Weights of a small GPT-style language model, trained from scratch on English Wikipedia.
Size: 8 layers, width 256, vocabulary 3020, 6.82M parameters.
Architecture: RMSNorm before each block, untied embeddings.
Each number is 128 + 32 x the weight over its row's rms, rounded and kept within 0 to 255. Layers, rows and columns count from 0. Numbers have three digits each. The size before them is the row's rms in percent of the matrix's.

# v: layer 3 attention value, 256x256, rms 0.112, rows 208-255, columns 0-127
# o: layer 3 attention output (transposed), 256x256, rms 0.0996, rows 208-255, columns 0-127
# up: layer 3 MLP up, 768x256, rms 0.13, rows 0-4, columns 0-127
# down: layer 3 MLP down (transposed), 768x256, rms 0.12, rows 0-3, columns 0-127
v208 115:185130099154114108143107093113100060138103088070169155114124140183047167123147057100093189130191129150162136142107150161121142145118119111138147069144155153135118157116065135118157199095117122146138114122127111121145069143112129146155157135146154178101116159106101149122132143106172105102118128223073131119102149122147112144138112198057156153048129133137115210164092068141125162127099
o208 114:158143189128120140129090085158109113167150157111188161122171175111116029139064122118097128158119114138099076113142082125098102137101124218097118150124147122167136140143093167122137104146128122108100104137043131190163162168086111142134165147179131129163085176162082127145093111092127137198139197155145091054126102162101146122146131155147116084123111161132135143152128115141127136118088
v209 097:153192132089128095175169088113141132159066158097092104210106133149135156167111144112158111087094149151117090164091127120114115101140104159146116143116155087100111177109075162115139152140107113149192139167113117136150068153158136164117120084061181128121056098116101197155123097165135146144146187120157141117103029157135133107114108115096136138143121093168083152129139147146085131170118
o209 107:129153145105146112101126094106122103192142142061126202101082141145143123093142083102138135093117100121202109145171120170102102137105089130084194187161071100102118136087154107174068113112179152069147115149073122151173148079163150116084135105151108136183113117144054138069064105130120129145126151101127176105109119134142171109119128115099112124118110115136138087150073135133125100059099
v210 104:101155143081197192147127205091071117147101128160113104119152130140140098172096149108149069100153191134157112106122194095104108119157077093156118128109088042147110092171139159142134089057129125169143105115179189129100219092180090146146101094158144127141128128125100158106177095134068143164087100100091120101135155105143178171167112136125119079182179132175118123118100114212124200106133
o210 110:141112094121148104116158092120136116148120094154137110133107115128133147112122065067115165119165122090157150141129122129128167127099121172133159075114110123156072100102137080105127127126143097095112119118092118111109094125115108148150054117141187142176139145153135185091146097142114093172121136181065141170093114107108115166101094121152132072146107100115161132150059142126110064105162
v211 100:130148054067122159175177111171099117098146168148153096199088076166168146073137067162105081077129119171122185140077152077145119076113142099099138097104124171109130100131162126138121110138157139124128090123147166109126076177113116120078136168132158199131111128152111103177091164096113079187164127147124170173105152134135083143186097150152117166155076117144197189108139106147158092137151
o211 107:112133155102122061110136118186138113131129110131202154121113054098126026157102164079131096168065072082151135107133171118141080153153151115094122142172103098122177149138172115114067127121142137052124189119075161099116076142130127153158084076143129078169096120146122110135130081136185119126151117099096172109168179154090149087138130135178134173130104154140101175151096138111133144147137
v212 089:088121166147150072079141115148146086156124079084153145080122177128068108154100112134171092125162083079144150125072064144148169125105094162113211160136139066159178208125131097131174147113158176134122187104068139086125159075163075148117117126135074148058135145117127173099128133126167115137129117126114100168176059133139083176076162121126123131149110151123082157133125135183107115137156
o212 103:129107061192111158132097155128062124111148155069160133162194136101138116142095154100146167089124125086143143096090126156143100152112101155071148132060165162136133115179102087127129172152120124080113110169156133142157163137163112157144136164155113104095143190145101130113135196133084159157110141113153173121120134143162080128136120115138143147189112127084189112149119107140098163114168
v213 095:185142169176140158128129153078131090206124100126142120121111115136147127117153075091064152121132177107195111129138130107163134106133099100089125088107106109146094136126115117115155148127145191148189155112166124084168144052145065105202100099118118126135132125066135167152116103103089150154104144110092128121017136083118112135081131138053145134091060061183125140140112130154147171094126
o213 102:069061119137082107150189103153106126109156138130121163161092151036124152135136116131116123096163129112184187123129110132104170138111164141122116179107142138188190115092132135163136089176124187151129086141149211168122101120137121119156127134102144151152152157150110197043106124154140076145153164147098131117147110127146101147108064111178075123168116216148148125108185159121105069113126
v214 102:155087151128134120119140090153188065119164149138159127173124058111073120132160110107099099144102138094151137205075123115178126143142096156075117163106150086154119070149080145136121172156144110107103076116125080119151139121183105142147111180088157089120125137130094123081118181126180152093100080126131127127142115117192092137111111148086117136049103107133141157159122207125123154065102
o214 101:136150070076152193157149130081119084094126084137216100154152151101128168118113088128059086150107120140180146155158158154140145162135159099138127147149148153097166115152108142113073129151194079134087142137103147084187149129137116152137152136077125129141076130093128125165168126130163140116126101139136063106146113151136198113158094197137092136106079143036144197114183133175207176119107
v215 100:132139107149103132113144110086155080130123125125068143162142113121153143158142088194084125075142110126097117143133125138196127156128129069132154214140136099146125114127101143121147125162082110141114118088153102099150118137177132167105137138160095144173130077182116128117100144140124142140089191121091093058143122167146176163081182111110139089091121128114116187099163162150141090189147
o215 102:138170081083115137211149158155090159128110139089128127134150152138081118139120085084085161088112110088143100075129129152126118143139133158187046086178094157084122117109163097130133138144164136088175109150119130093121185165115142123155136123076177181136171098130151179092104055141123163142136130123128129138187082163163146157177122138135146144078166102159120137145119123142131162123105
v216 088:048224137135117147145188068128108085076092098095123108085105084120123134108130136124152135170125168182088100073089170109081112148151149101135115163168167143120120122105142157073117152116150154046157141178191174136089113171103150102184077134155177148165107072167089138117176081130103116172158131132151108133088178164152165134102135038147100096099096115138100112135123140135120132155066
o216 102:103113140064129148180098157137113108165149123114097175122118133146112124184149139120066089091157164071145159164113165100145099090131157160153108113162089105044097169173190105193211101112124141147185078111141125117113149121177032115109191141109111115152118168096139126084130089080125116173154114095144116118102125132109080163165114121104131088144124083112135142145105134151144144099062
v217 098:096078171143145132127166076141090129160141124084133165137158146090136158158172134094127200151139132113138116116152091156114096140119103093141144113114188151142109160107101120062149078113137158130076115118142164063151041124113160181123122100152124041159150134095157184092117132120159156126138149151072136147120070143166101102196108089157154111109146121148111139124179106193072157118140
o217 108:098120128110108144136122159122096124119144048141154141122092096143156184028060103154132133076154077178085056144135147145098166130152105126118093114100130136049093163180121140090155096112121093168100141173152124152132148104137125155125094117130160162186124118150143182136137142087094162151107147088130141114157110163117053135124182106113114086114113151118130060168156102153112075063101
v218 093:138121101125035114142130120222130141155102139144146112143139152161184133168120055111133103227095122104103099142133085073120140136107134137115108132114078089172100130110108127121127128131112153146081166115194162153095146120145087132058132143165143084170127177148130082158115137108193075089155194116105119103101154167129102111151066139076148121112096161186096149076137120115140138141140
o218 096:140147137153103144135111133173111130120141172102150141141086114084160119139073178151140132088153166172161144144074136126151109132143161081067112135046106101154145143151124102164070090118149127079105089104128093097152091139113129110132072132082150149079118121058113108071111092133147161129157142083135169087070093126103110174099100098128153113152112138137126137137115161182129154178158
v219 083:164168125119097135091149129062166177139110102105115107155110100105136129209111071114144117177121174125160182119165154149117136145067165137124114163108114153123184105110123099084138135129117120136124152049147109141140147137180136171138150122156104117101086151166116113148109139071128126079139212111064129153128163123111128113137117104157134027129145071203095154132124112127152130167142
o219 092:106109135120100084150168126118140075134091102116166109135181090155122140125132156195054206099130183140162111100108122118088076134108118101149150142144138131055146148148176077150142141195170114066082114137152138126134188089138104161129134094082150089149181133056114066150165127115112101143143128171174215123134099140213079121123174116111147076112146117088126130128124134130128121128084
v220 096:149050202156173115098136102114105137144117086120190103191112191113101108147155136119179106149091178144120071094139160131104152098156160146144140128126109138137137154094074114168129152123122138128144126145111138086141134112126114129127097098112088107099138057064110065138106122188134135152102116129163148110167094139089193132162161090164151090135135131134097098132099136130101109183159
o220 104:110165174061104120105141118146144144072066124093080158126106102180159100096111098183143121149201129133122170123157159119143145136081103142077114127146082145142072107146102118133178169171136141126084125200100172110121152143065082172119104100164131137126143192141182154119094152084111126147110108113085149154097136113110104174109129119135154151104081109098157149090153136099136094108170
v221 098:127102153190135149130107137169130128154126156097066126092114071115142094098142088173079132143090119142065088137112122159126158144133132090160109128103148160143127110145131123144172128089152128157064159138078094189109093134107126140084055159120123169162211136117171067170092138173154169096153134129156167110110090125120122158126174111115191123105123121172087140175144139097137111108156
o221 106:170145089114123169106072142099164105144077064128109111135126074143187129126150126128201122054115122123099149129096195124115139135136168161127016089127111106146120100079126115204136151157191125128131129118168124091124152081146177129108174153124126130081081134116080133115128130114153113102122148158174078121110112135093165103136135103114140158130063226124109104135135102113023165129103
v222 090:124112111201182177113156176124168096084146122141169116202117079140132131135146148145143140144101172103136082134096095123181132112176163118191113109146099114181165156159144074118130142178123062092146174108145147111102097154076184144129126148094123197105154091139134110164144145142165175131084119132116121119108118143112126178089121165106082133160125130147134082082089116069113157132141
o222 098:078196070128135076074112086236115195128122113118141121125195210130133127126126106125076162125083149153131133111138094112159141141148088166107127132130142155084120121143105175134130100190153142162164143166142083156165159106084124110068174083139120136177084065110100123141163124108178126114104070132093135107131180118167148127091106142089188145144132175126088104125113169093155142097095
v223 091:091173130085094159199173147089130096097094106152101152127116085140129207141112126102083152061097122131106080117109167115134110147144127065164164133107129147132122175119104132133126183128142115198138121173136123132171169128138103163137062088076143146150126158120134118105190104144100110111138097108172158165132137110131159047167135142123136197142130149151125152121145093137153173150165
o223 105:089073184129155117123110097164150087177074117075159104176139106097113077139105142144152162150137120126173139082129139145121112083062129168152090165158087127173071085174107109073126130091133136111145116130106086155158100094147140078116130116178121140144172109166114128065084123151148114157147134150167173151118147146105143099142129104097125125151110171150106106195120155189142107094163
v224 107:132124106101101121128128108129114129120142112134116081197188128153144125130171127161117147071165105185131110178131119090143103122124152128118100105149138138126153151112135223170144120158137142190199065064108123146176130137115131114140129054123168076086121086215080084149129133173170096121192174098079138087095133133150131164136112126170159105141120119128120135148138157105112113217150
o224 115:136171114077140124188117096118193123136139131098159101078058183121128108100111092138114164165086151134141135062161130170132202127094089120128087141140126141121106144120060072099195121132133159116081100145165113164119063140123122152190118171113152106126142152137114140119095158090181126151221169136092120166161133129102154142101128136133176165130150106163106119104112084136108166114135
v225 102:078186087130133123139088112117124166134128144174116090121145165069226130125134170142145113085098071118156177127179123123125151060116136126098152115143124081074137118151143130181168113163094128158095090139072124155144066184086124136103133163134150091151181166107163131119082146140110161107125150087142128111062111120071107106137161121128110112142086141103105192130078121152095117058190
o225 106:180139085088156089062169118155117079178135144125121136126078126139215126113175074156185152132111134139132107184136123167109118116206098150139110169183128127158119128131155143148130149084123179085163069065157178108124107164126100166110129162115096114102083079112154065116142139152134144146133180109097152161178144128125184142083134141180045114110087205186142114121106155112101098146178
v226 107:125066189117152157138114117125151123087092117160102145134137111173116125154156166147157107120122127151088192143204123121185125113154121123065163113117097153095114066152152108147067099083133051077144143108081137114118114148134144141161131125138165107125144094196091092148142137148125160091118110149163103097144124169110140072106185089179137150161075122169117133150142104160062131162138
o226 113:098157118107191162180144082150127129170189137120146143117117078135163093073169111181152130156132151117107129213130126110129113124087100199152145153120190119140076153162095135083157107145169060104125123148134109167090173101126118085109152113041159131097077127093125104158084096198093112051081121034114131179129192053141144157174145158120131124124166138089129125095103090110101135157136
v227 099:104140087108110106166080150160151099121150102187071065181138115122128153192116149119091130065091114010124106166082081065126148111097112112109157137059103106152118073098140155135146172117142126075124093087109052140126128140130157133063141048078120103135144163169120123112162125183108145088143121102177171068144112135118157071126084126134094116069131088126085108114099187076083151130175
o227 101:136122152106152156123151104073134116069142119119082085116097173094136175085170083138149174118127076156142101152128148255138168161134134102154134168139121181192122128112114183161102128128131107110147175132144117107146181095159132133166094210129087151172106139078109096155138097161095108114109142159082156192131153131149098134089112149105080174138155103095109194132115096098156124176130
v228 091:118153161089107164147096096110119143152177167153132131134203131117169130145182117093085145177109133082120095181127114148132129156100126065101093130156149094139138150126089086139102113100063035059189120144157127193094125157149075100145113193165097141164167107148138145132146083119152094113136138041093136092140095092157162171146161072174119189142108144113143140147137093121091151097087
o228 105:096094139155122112141170144152103156175072168158070148134155143137056145169103123176160144099159155133112105197132184037215129105138140187123134095120109173148137133109116121192147091125144176161136065068144142157127103136115091123100094143102123125152103096090135176104103130086195165070153143144111119088155092117167163130106150149130156119124124125092126073131194104115061099123107
v229 092:131181110124142167149146118105044131118085110099089154156177124126127126140118128110194179155128196200173126198158123159127040116128103101147109175120127159121061087122132152130098113115079123121152122058151076171136106139128129147109134077054155105183078157107150181136163084126096092092161136169084144098086153121150139089098121128139089172102121109139124104185111130178132127117124
o229 104:130122181080124089104133105098139129154175059176133126133048142161126134058125124067079141143132154068149123134112166107112138129118140122137206116146070119099074156099152173132170089132159127210084051164035151171088188057152129140149168156203130143122150117162066168165115101130126128174129144086151102186158111107151152075147096092122132120153169122148117182167165101142153123125165
v230 108:153109194105062132153043123154124112139157127107148200174152147107103183119092172106134157152168110132100113094089165124095129123179103127070155135089083142126119100158112113123122110078144166079094130097121162075115132142154089120172124074108195093124110125151137091156117185167159112116105125139148158152118080108137120150115146162101128161139100112206151140169141102089154110120130
o230 112:106114138117154099177154181148107107177123143206123093127096125150136087146127087140112078100108137134133185099079175205118102155084163083087092141188162071150062130166136089146132093137174084150140145177101138161127113138133155179129136117210045145136147138144174138087107135131112150117118064110140101061152123168151169182213131122113153134112102127112154082194130105114173131132102
v231 095:213151156124074128160132153111170085084116108132098140129133053174098144139075110106145093057184139092153147135111138075153091082117168133141090089099146118159162176184147159122161121078052123172161151087137145162146161113140135081145209105101100097153155125183057115119119120097152151147093060156133150117131134097091141119167135125130156126090104121158080167133126096083095174158139
o231 100:072090103105182201127201130065141073143126163117120088124157159127086076137144100141085200206091142127066162132093155139137145131146097146107130120093094189158170186110106090108189165137114133112177163148110170128150174112109143113176115125121194143140145101097064177165139159165119107159150139145078144152106133115135151132158151162071140130100143087127141181139122169150042104193130
v232 091:147135161139081092131059111135112144103101188066134081099140148136154152131099121079143107143118090131121156109130167102109136142142059125128112100134132172099164130079169176145090108212136160133165144128163056120126157151155076122048152124128110101166051112202185095135119084175148083116160142157124113118100147131147170109168154118101159089113120148093125135109125167107133120103132
o232 100:141098122147161159096145177094105134130136105131122106133143140131144135096101063113082134147112083114140142180122095093176118141149205119143113116103125087124072135091132116162146129129061130123126082151159151048138082149081119136204198148123104082145142155152160174104092206191154169155090148092164153120147117082115113096076082153131157159122114134164171167198125152137093149156089
v233 096:100133133106103081138138151132086132182111153100184093191168133162213120169137133092115141168132091084116118085117128134112126140090094151113143106160145136143151100119141139159177112127072167151187121190109106116141159140114125177116093136106095092121163120082146129102088103087101137151144083089131092160142069158210180129094128066102081113193141093049129094093106125137150094095199
o233 102:123116085152136148114162128117112106139074098178132184127125120125144198119137178181136121083146124109194093095139139163151171098140123120103133132172093119180094118163028130148085134091138128119073123059173135127132150135081112116112138123094163144146131126145113132188107195149139129074057117124089160150065118152162078143117076173132152139153162091130159149078154135108148118060100
v234 102:167157176150139138112089176140111141121183103118094130152163092167111143072154149115144150164136157136122154148089119116110086145074128065124082062120153205135149136178100169140110210145147106099126194127094043111092115123132084146171098139209088120149129105110112144174136073095138124104161115097118152093131140075094130116131133119077156194111100074137115113182123166149217156132140
o234 106:123147197187178148131151086141114069184114121140130101112141087164093118141093168110170112145104128121111098178116159161129130144050150162156118094131120130144175144122084145164115127119130147179138121106125138135083142115121121170165138097084064100105102108124123153130045151099166093155130163148098125126103133182138106091137142108140137112170138144092186166135201162121112089095137
v235 108:118143103150047142085125129137184139132152109124184182184152101130131142154080106106102141055075127089149132165089099094130130125154184080157126162168132173146120166124129097149135142131119184112172127144121082171145158093113086112190130211134094079097109124092176166138123152095077151189113138127054083150099103124136083149095110132117142160144162100205123141145173199090186113144071
o235 120:110149125136105184140094113125146142067104157145102119123118154112129171101105116115082112117137133013137101127063122142125110163126170140124098149176181111164146140080185117151093082139158127112080177119133178153173138147137152183035142088144178095157122149096125130173111160120210154094101119092112128104104147158145113084104111104082124174182132100181142131115134156171108128095120
v236 099:176202156164108120191142115084118104182105162119118167114105160112100150136124127175115157133149055190159111122127133193182122098133134113103060096149180097159074133140120103113122133101169159174078193122200100143153170179119100157142189101085160096059097147166164138128132127169133144127150091145118215151167090134113160152120147067133124122134104181123165153162123069138091096132084
o236 104:136103159109081120093105150130124175144178125122126134173056145156155139162061089109150093103159120099133163128146127147066181114134133105193123173120158151135140184143149126194138108110057124098118119084107148121138088141131178112131116100122123177082101083146109154121088163131154183121087121093080094122191104173150060171149128178178196062093065112137123100206205181161118110131123
v237 088:142153198098167116104157084103151120109181089115124107142051109097163052079098098156182136118121131119113083085143158107172099097148110145102144130115170106155145165121058137172133129073147154115124121157137188132135127076094142123141159119116103163103130108121176126114109141112156132134107111121147152159058195103123114057098144146210093111080121159108075145118121116135065157130202
o237 096:163048102142133120099096123100120145072132152115101168134167098109150090091098142131159104143108186145138141134077158135143177130073102079112156108075110172168099103120150096106138138169104142088126118140189129161128156119085121129159099095174175138082129152161177157114135122166122145134062081135081160057128122106104177128141113155088124055155091115111137122118122185114095093138134
v238 092:083089042115128133192166114096192073175137178123122110120092089166154120100176118150131117142163145173094163155117128114110103123087171087130154083163134153151127134097157131073075168130144148108129108128144145141123089112114104137107117106051125058155202083181123156129104122114143164102205113128106091113102163091217181104156146101162132122203154104087151191110174119177102124153107
o238 101:098109121120073111112059060137056098161179075096156113123161125108091164151091151105117146127071071121103161136148158128078132137129116178097136137175089127137112149180099123167164094136181132131087121077115118128169137073132117109171162076103201132092093087077109129148091128080148104145121146129143125127062139161111136142150181198117134131204178124151080138132114133115153129150112
v239 091:104175121090134159136118103112117158197150185144110149139135135160127112133140147051187094176135165141167111195104149174152163098075196185069184106148139187158112101097095125053091206116120132154142083154135184165174150149105120127136145124073155116154151098087127135126148159127121094119189175143138127136050167088134084175137057196116120172143116154146095176159143166166151067180098
o239 108:104042129097101065083152059106106168105127146121181140098098127138164140093106072154077145119058144112166119124140176112099059099130131102127140155127144127124123154166115061112114073170192108129122098099188167179102099119118123172097131128181131119100148143124076144128163093145111109117218162124128109149152176115112150115153169166130134122115149093100135120095140094176114185082102
v240 094:143067126064120184147114136139129136140134138068135100072152122065156129143201144120085171146144125130145116136101128158129140205105127087138131092109178115137117142171046076190162103105102135168104076178181100076180151153085061208145110112090135117072076185115166133114120113125152121052136115134148138115083135178071129154142125111163140098157204113177178098114088127142147100114092
o240 104:138103168128183074086122134127111116119133130099185085155131130164099171129099089134120103120175042125108167099094157092142089083160078129109117198137165136178125118124077166166111123102200137191121130057140130073147101152082083149158119144117093064131189117176161180156189174175115126185147134143125140154155088129152097112131158137127139091109066073119130120117126107083145156084174
v241 095:108088154116151086123165137138129078163122090077122098111134128127147155072154118137148142119139114162120104172146162111143096107170097100090122130111029131137093134137116106151131116133132124093137148178088109067102105220136149099156064176149153133158071175134143119169159100125124158086087069132141154146164149169069097134097090113172084171178108130157099150080124117197110117183168
o241 105:091128142115177126117096076162188156150182103144133127156200130185192133114119191115164137121133071121183162129109134201103100161144174133178152129125121105128170171147096160165132135215116101080080096147140118137121127165122099135137200119143116166072128146112147091121126099190110142176126116118187138142174089165076102110067121122110128139132121135099138137121096170128137140119112
v242 097:077168121130072165163147153142089094168134093076137134084172178159082152162112176092122131087156086129196134106176212138120125160128092143016147186086125149137105085141148081093133094056118130162122117098166107145156118096102145183141140125103125068048084110105143189126067091120097134079156158127130124068147104068084149091204132091134189165091098203155187119158152084172109122150136
o242 105:143133164135162100135136131118120152126139150156121163100116140115134099110151091126120096065214171150103106106127166114157075160111123131146132058138067121163101163122132188159116152106098083082103115141100173132101105112141135135119097122158130130184130140119112158115125100181106127129177090168024124204148160110098185170066169135101059119184129142096145111166146127161117088109138
v243 099:139119180164185136103082092117165129101101195132091173139140120171125135126093165138129071150062105168117171145129146124107108144206104233112115099125142107113120150132109113139115215139110123082112151141090150108080175141134079125176137117129127157189108059120111027131136090156092166092087092171086128140145205116154181114083103107181156136144126123140111097180119114120129137155122
o243 106:118168140145128132157185094114062139145131143069128175117146124166120089089169124050104127133144144169098123119165156123114142182102139116157151058081184126156130081195039083082138128060152096122102158136100165206103147132154146117084200079097117080119150121140132091135100101082162151123070058120148107104117134055116143163164132074146096144156059101122186170163140148109069140132106
v244 101:123105088109134157139118148210180154075072126127141118154108200103135128169215119087096099136147072106110137094096173112145179127109155112084150112092131155146097094083112137183118176140123077167105180112133132090142193153045086118078163108115151081113044096140196169103116089150156115136161156089190149176132140150201110140125102097124116112120182111137109055098102103106133148132127
o244 107:131144141141109149128148139101132115133135158126150133173108176094126113048120118124198065120128142098136150074117075106208113129118138094128201100092128117183115117063135160188171161143113120140126133164137094085235073097109111176102096147128179061104141106126117141185096158184141128126139170096178131126162127159111088177126149119140091134145122145073126182109076128098113168089124
v245 092:133147131040200087150155123169110117104094140150070176176128135163112116086149151137145120094124148126163101090092193090139113055107128128096181144148132108099115084126105094157102091128128181105059118141149156181158095162123129156172165115147044183123134144124116102160101124177121157167130118156131109111147143126183133133102087063133155153195122110179115098180137152130139146128047
o245 101:090126191160140143163109158123109073122051101116154155136087107152149146106102102086133146094065109104099093148110168102117129133062110165188147077141145140150168127146158136085146055132133148114175161114132112114069127106183116146136139160189167115188127084113143150108173120108142147112082071083083114182140080126093114090188166147140107080115101118111103093126077179157146182083068
v246 089:136147100067140133204156153124126123154058102122141152143111135200164110142122120148098135070148109212096135144130128066156100113109152099162099121137123135147150132146149149115171177131144098108134125115128097103131163109142104138116219100131178149135115102149090072190135077113149046080135133144134103159140239181106118132136127146128121116162091090179128140143147113092175179185122
o246 100:069137129103120096131135040111159147119102150043179083155152182173088085164090149147093083215115087185108163165089115104085117152102136176190147140119143146092162094059127077104137137162147092077121159118178155195131120150066130112078105204130138089130140175102105137189098097133155110094163099105112112142127119124105102131127118065153135146113117116105180158144096146094083094083145
v247 095:074132135152068076169124113107107172139145131122129167110117119165093115124106143108138156198128189064104116118097137131074163134128126104090178112163119129081101116148111112070091119091123180150104130119082169141075110096147180158109154142054141139124085193087163164142143114122110130186108124118134166151094111126056095116099114130100113160156133103125047147089176169177115144134150
o247 103:133091122135136145088131079146123102103102152128118142135202104172139139163128128148125140103089132123122183171128139144116054156093188094149116134127150081112123101161116115126137116100132126164082084102116120141077173113153113163117125129133105192127116155130041058083165145109119116125159080089188099124111148161133160126158089183138125079105177168126156109126106100182144148085155
v248 096:103183078111069174161133159152160140095117197097156109109115146198143120143074101117082099133173126129105151145139050145126148149086094165153118153144085122152168137157113118105184120109149167153124134106110143127158124127141151105103167138135145122108156119170134146142084124134119123204185109106155091120119114073146150158138142170149152168107099167124100135135140143097113105138095
o248 105:145116129156093135097134107114119090165131105111152097135146114061134131145137100190141113142090178118037104089111137152166105101144119111116166162108125078134142178061134152125159118093133090078111117132146121119087193118118179053165102130131115098151092173100121150127110151111152108071188202128044139136128139173144128134074128141145184146137145116216108126091087116177084160136129
v249 095:119123076199119098125187111084139072147089096115159108167138098087135122065126155137177078132165163133072133080164135137131120116109146137115115105127180127126102131114061144133140144130087084158180063108110116142085183099185143168127157150137188149149138115134120068112159142137089117150140114125081124106129132090097174144163089124156139056114123174106131092107136139166193114168143
o249 101:131138185050131104107176059089136126135121163142140154119109101151146181133095152107101122109090140111126125132113079048074175166081061049148096121143105104118158108135051118164109144186126138169107082117110156066154077157119153121106136119124187143119136166103084044105082189110153134134128112105123123163172184130114099157092067126122123168117159096152110145119145107138129120123169
v250 098:136128166131123139177104130182138142131075094135157142066114164148116155117091102155120103114155111137150088106154100100175095103110174129102106077168147125115133139084161131127118038128069162127137099062189193106121190124125170102139173105140069139085117126077139131149144127139151165140162138141110083151143032146125156148080085172132123149154113141204128150180175139154141168126186
o250 104:119166121162107126140162148146105115114099090047110130208101122112095151131104148138102129162074128066191194173127121180121121153127122143079083145149097101091132139105141104126098092117190143146140122117066123130162081120135147174116120161117190127128110173154160109163141125159174109075138121104106180183112103098116079174167121120171146088155146072095096108120161166207107115219110
v251 098:140184167101115090159139094170127151171142179056114104127082108184140073139114124175158158125129096103166126108134162137177083155123118151149152111167133147148104146137121163072115154142178128171109114127140107123133147087154139103150095126129154091164094125139192079181072078171071142131126137142142145162131111199148116177112181145135117090096080114167088060172128163097126169124121
o251 106:147134111080133155086072141087105103083200012156138128149170159137126111084120089120135102172127133109114149139117121130125142108113134175125202124101135134092144133101158116174077138201146161166161160119195160088166165106146152156128089097109162053156120104135101072096092166098131170136086065166145106125137100087124118152133140073133133137136079157149121098147166111170086159126123
v252 088:113075183071190161116039137151109147132137127148139121111111169168142155133143107117116120116134139161150113088187140124111126144133090104152057143118138105153133145184119119131068059042117098106138118141144126146119125188085153136147086123113130084146171121135126098173141163100161116140109107151110090127125113107116142164168150080150119077169134031147139113153108101169105191162061
o252 099:100112124181170148126120136139144154185100133217109065139155045159115135066071073098158093151146141185124162166141119102102133155076176138141141118102120148111138099118176044124170158072138117138170143072107197143124127128124079113147125174110116127119125142186115188134155126149126123149120163131156150092122096154154093125106113102137155071117196115079122125137075096062068116186135
v253 099:143147085142162143168141118084161141130108139182178180145083138148095086110108107123123180113153217101209113089086137093172066119092105082165112106091140204111146143154157148106175133190121211138143091135141143152110140093057154087114114120062201190136137128151137077108175129153123161109125143190123138108127180113147124155152113165138057110135137169105176128120108081167151109111138
o253 105:132083152163095103101112132115162157122096131089127118195134136094132145112157135126074082172166112127115125105142118098131133146095113128169178156127085157145128090147115139157128142123156112145110132153116150153127091118130139068162122114123146105213082146189144124157177129071178102209120063202089159107118118104147147127165091150141096109128096174159117100156074183115139127163116
v254 101:122114130139216148133215141061103157118141168102086124135144136160099130089119172116117067116142153094084133100125170154194108108165108197175116126104169141101142103136204079109104151115102090131098091139072079169133167059152104156142127185162099186121133138123149146073082133131094138105185141073146083167131148056159129172127141076129108129134134134110114089102074147115133100105102
o254 108:115140176156118094124103124114153154139141132134080105138172093177181135155110099105148111129139142081138042118154129113124143162126095102124101084133137126105188167097115158115153137117169217176169126084133090089124141089186153128117168182055151099177214131117123192110138146168136151064150125123133128105095160124152089086182180133141134104161091198124157157118075123126148155133114
v255 103:101147137128114155126087096102124187163089153149068126081104091139170090107098142095139069154104098085132165130104075148119128166047134156167078099165095151149107136096148140154118168155145144157145144065117146128138199088126146124128085125140157177132101084091067127150131164160114074107147151097156077144175090085164178126154058101166186133164136138121100090075163116080139089132100
o255 101:177109176112081119154184164126141067045109159062094136168105101075092108108162127154128228086145153110115106118150122126135112115089108139164130166151120162150137120154140115092177156134105157118144144114149094088148136126151146127180098120143138136152168145094053199127120187138177107104156069109154143160091142089120103110111202103119101121110117134140141092124149122171117106101126
up0 098:200088095057114139130123117140092109123143108102181133089144218128120101113135148101166120159124183089092150142124121163210072119138095149163138090178129118110134138139131125144149148114147052145146104177139144073114114098169176128104146112120046120168187101101215137142135057150142183131141154111100139114108178133121108140129117148113140113151110064129140171088078148103172166156151
down0 097:156136085167089136174136125122064161112086172139111129124041155116113099167111121155103064139136091142115105174145103144127118087112140129153128103090168087160113174122066026119118122114120109166141084178144100109118117167159140150116108202137153121158096171093110152181085154157073110124130137186057094110102137117120157171142105140131183156120102180156152023133162121181103127158086
up1 103:096080119097143132119092129110122147095168148039101149160136118132157108160128121134071117115090123141140112137165143156072145104070155130172146147131173159122113101132085114095169152131078113130084113102102082094183152179121129156054139121102136094107140124155134128117100126112126131123138184151122142093079086124103087081111162135054089091125079115111130131165128126134146141145106
down1 096:130165207168094132065142135110138163178100113113166117182162141093157152147120131178135162109127149111149169110130116134139140192087148093079107133137154146126111094074035091165119079115145126117147101085134114118114139113116158232179150156097073126115116107096138156153140152152152111143129133109158191136095088168114097164220176130130167103142116105123233127119102141156157157064123
up2 092:086115133133162092090150188129133086102121101076141163155136123149145066131100120047107084106120136144111127123170114147140146177105132091122098176130169029126114174138135147150171113155126086162134168139152101128119134103137187105136169097080147123106113126157118111123113112171161120130164113101181156160138082128093145169134158126143104130141097106165147130154103113108133132101071
down2 103:128093096094138083152108149098163165233120205100138156117164108099122148118137136051117091110178123146130102123160134122102177192184151142121167138143112209186154156098101153157158085079183117092115166097101133135124132105066105096055107106176143132138095148071167162179136101126121151127160150148164071094133105117112139070102107118151194102158095133120096118189165132098099073118121
up3 105:148140101188135092102145103166109068120105140144137105131164161125140183193075195086153128121110175116145132150095168083167112098166092115168138124152151111151145113143115036156155136118134125134089114129093127220108119174098087148152109091176122200160041148186105141133138114112099154137098106122099109113104151080068096171120116221119116115141128155116138159111083128136205092095131
down3 105:110098102186135087155185156152138096103170119181135125133092099129137193127118166140148128138117095115140139163099132122130160158165169099140136127093093149092106172166155100088120126114110131159149046093092084089099139099134128084104079105105133115251146127096051086072090160084106104103132170127174113087154123120151211063078126137161124105144089022189144148126151140137139120110079
up4 095:092150191110118185139160116154107099151116144127129111178125079106107112138075098080124105130134098144125133157145171106100155200128055205159128092138127162095089136134165151148150202136083168145133107142174098099082207067127091127114107170111097089125098135130124142101166074145164120150143124114100099138154191156170099138130138110094139076168116124120107134165156084126112099131057